{
  "num_hidden_layers": 11,
  "hidden_size": 256,
  "num_attention_heads": 2,
  "num_key_value_heads": 2,
  "head_dim": 128,
  "intermediate_size": 320,
  "vocab_size": 8192,
  "hidden_act": "swiglu",
  "norm": "rmsnorm",
  "norm_place": "pre",
  "norm_eps": 1e-06,
  "positions": "rope",
  "rope_theta": 10000.0,
  "rope_fraction": 1.0,
  "qk_norm": false,
  "attn_scale": 0.0884,
  "bias": "none",
  "tie_word_embeddings": true,
  "parallel_block": false,
  "extras": ["capped logits"],
  "init": "uniform",
  "init_std_qkv": 0.0301,
  "init_std_o": 0.0,
  "init_std_up": 0.0301,
  "init_std_down": 0.0,
  "optimizer": "muon_variant",
  "learning_rate": 0.00707,
  "lr_mult_o": 1.5,
  "beta1": 0.95,
  "lr_head": 0.0128,
  "max_grad_norm": 0.5,
  "warmup_steps": 200,
  "schedule": "wsd",
  "decay_fraction": 1.0,
  "decay_shape": "sqrt",
  "final_lr_fraction": 0.05,
  "batch_tokens": 131072,
  "max_seq_len": 768,
  "doc_mask": true,
  "train_tokens": 579200000,
  "max_steps": 4419,
  "dataset": "wikipedia_en"
}
Each number is 500 + 50 x the weight over its row's rms, rounded and kept within 0 to 999. Layers, rows and columns count from 0. Numbers have three digits each. The size before them is the row's rms in percent of the matrix's.

# gate: layer 4 MLP gate, 320x256, rms 0.0546, rows 6-19, columns 128-191
# up: layer 4 MLP up, 320x256, rms 0.0556, rows 6-18, columns 128-191
# down: layer 4 MLP down (transposed), 320x256, rms 0.042, rows 6-18, columns 128-191
gate6 104:473561374523471546532370528550450546593446485537517438460482498518504488497544581500395441602478539413504459611462477546507368483500415470515534461529434510572417447500510559414525583501471502
up6 105:526504528373518464566568474568496572532556494476521462436483531440521482426476449451428461491496592422498501427538483487534492501471384474439543518443446450517487443468553541452529493543429432
down6 102:488481490460396464536385536521562439559471509455539491581468584453590578446495513519485523493431562455466387570551486508539500435535439520541473473503435606448415443474551560474472476497393548
gate7 096:607529405503446491531619445438486499516493550430463540496434441481467592492502508516499489460445428599443491578570529473508666635470424541583506517506531482498438472475462457521556448418410538
up7 096:558485481517546525528505425466521488507460563450586470409462586604464500545508494501520377486472540603506510451544460572555542480477462509445498537367540484529515454521490468513554498581514512
down7 099:484524522447551549542408548459470422502578486570475467580481467509551511589508480545474512434479492513483557443573527533512455459486581507546518564507520596440519465452482555525411598595480519
gate8 099:404444452543401496526523514499488541597462510499449497558491513427467491540451554570440498486519484532434539457384499507513437513485531480509504531401474508547488498442547401532409479535475571
up8 099:578564493502534521553475516558490440394566438434458481485499526525533506469522450499442484506500534429452513388471432519397428456590509414477429430435556546548585487403394523497528374531535442
down8 098:536571461480471435443539598553469526518493526594480459458569511566514573506581463484524519577470407490597473463498521422566453598501484540528515517515554459474500514494532390510545549536506507
gate9 103:486462441534421566606523544536492537525469452434552495509516491481480437466563450554623503403460454464378562456517452558496461519459452423525566396471527542499481499522503525489573447533539604
up9 104:463571414436515530535492582500504526430507506394532480437571551537432527443513588472530512527615475446556514436446474563533534599447522521452522552438409389492565513482625512456513494551465564
down9 103:569515499423507520408568606481586543512568579427525556535497528539557430459456479435569467626501577525549544525470656542458485510452533443518550468457490439416484521504457554491540546529522519
gate10 097:432471438571411517490509554500406511507523483435501522468460569562528439526509567543546549602565558515528500618556384395484506582491582520545461550509511528460388381508489411482435467518419458
up10 096:498474505440448399427506469523497541474553467551533471518453454526439527462524473559481461518427511414471538543397473542547482452563482489511451514593563486516550468478454553510510557482500548
down10 099:468467560598497466484529454605533534445563473512519488517562527510473477531532524504485497542415626538568474512515437533462380439424480472561491553379522479496540524553484499506527522526478394
gate11 100:440560530482449469444530554525454511581497475501427514522455548515451432385468481548441395438532510512534539496529455524464572517496595457453455608425585388503491520447530489486530544557450561
up11 100:562463470590476502548583428571579529488497507444473501531505505519525394456501567554525480460494492561434530464520474540568543471537541532533562418530488478516395502437496531508463469536498494
down11 102:442500561537444423552503562571510455597428473445474463500494519500474586567485532595503411496476414504578477540409579552477543552445467413451491507361535525560596428482349495583380495518549493
gate12 093:376550438427590547567512479528515523515601508447474539518507496475560543527559486598531401496556497500529503524488456407492498451470509598522519440477536489534562517455512454450449472477523519
up12 094:569417566573484448483424504535528458519474377562467551512493529495432554495552463462531589436484566503419509520505504470495592477572472483533430459491497443508504494532474543547511579496601404
down12 101:399501505419411545502472416619525520534514532484520497543509561423489487481550472548444417531546440472501476547439520480537487439490508545533510507445517465623472566446539448509506427497563427
gate13 102:559490454435479415482495515523525535623539595472529412458497492500550432510472529527371413545497481429555458520582594420545564539455490540512479497395543469468531541482576596468514531473498517
up13 103:484436547537476461533467486500544490509515434546426541526518479525517479492520502629559550403536591517503523447548414665504499480473499610472531520555506555540557506540502447581539420560422523
down13 099:514543502526477460470444429456541565511448424535421524554507609509472591565369506426605547513584533438452472485564457462553529485493485479631486521559465510561565595466508487431549518515490440
gate14 100:479468379537446420494484475453556478550411592493564475489505465489489517574427515490491543453469549408449526529459530500542517502477564600480487439491490478510564523442478547420440435453510400
up14 100:562539526470423439493472504500441504500510462490479409503548455498480588474474497469562537561559567495573459513505509504443473559457566486589482576566513457566566483454526464585444492495395547
down14 099:615401534432508543502582504542494501497463541472535438465398468420592501498505522498443366539499465511548545458406462482496558459475473475635475514435489544473519464558581564478513556477549505
gate15 100:471531471465456483589540490553472514527581477504512510514423459465473438545599512401521424443523516495510555499458584467541454520476437498531427509473540559503440527571532432566481509487498456
up15 096:558429468620475484463554522529512599429432489476452467552383451586501520492516547528438559485458455479555477498496574462427493517438596522527481474556405464503603458488558524425551467554517397
down15 100:521411551488508493448540533443504479578525622517468528555398480492379546572440456500548505448489443516594572476440483437481432532531383454458512510418520483505522512453518466500556433431550623
gate16 102:480606486503554456380488446439457534554514504427496540548520439561512492547515385516420477462563504528485502496483482589399447494448344567459421511528443471609521518535481556511490464521481509
up16 097:576490509495507523442580456427541585500530499491549453547496578519468442461518551546545605457566468498438435479547506476528463561524449341519423572516524450506492479520465530473547549503607543
down16 099:529465495528532597393609583569487530534506559474513468515393610438541542479541460486542457458558492443547517412534555497503467467545573523430525481436564498536484495597568585491504425522419450
gate17 104:515393528486419460470509451505491438519501503545509420498635462506407390443497563414548496535493479530599455425485491446460465536476426496484505495575475518429495533512516527522524534396463438
up17 101:504473517457590467465560556579394504505449437427468441420364537460518532555604489575543605433567567416500513410503536462536575485476415503558500561531492591461500439559423418473521469517442475
down17 103:521496499449552524504513585475626428566455518478533394547528447540448518579504488495480426476547431496522532509514497597452488474469536477468527481539490449594588532494489517512553456507508471
gate18 101:393482466429560524449575558572397424494535505458538446542536447556498473540611551403587416554446627462533446537538461608477480527562566541467424489499561544458514460570493542415505481541548525
up18 101:553414491505562530463446477517372607561489497520639564472565481556468516545552533542566462485489503437436475522460506498380546444440504490450569437512422435522472427564575494450587510493503537
down18 097:609561500444451509431573483472468466454444460531543423521465531478504487500510486491489482504465520464530584494633461423411471536504447484545477507434490506563497594503610472463498457434400537
gate19 091:575563541507635461493513473425464459577437505467491533513481557513521551539484504613503498466494473461613500535496534515648527599527561443476506474552470591485558552487454539518425459525576415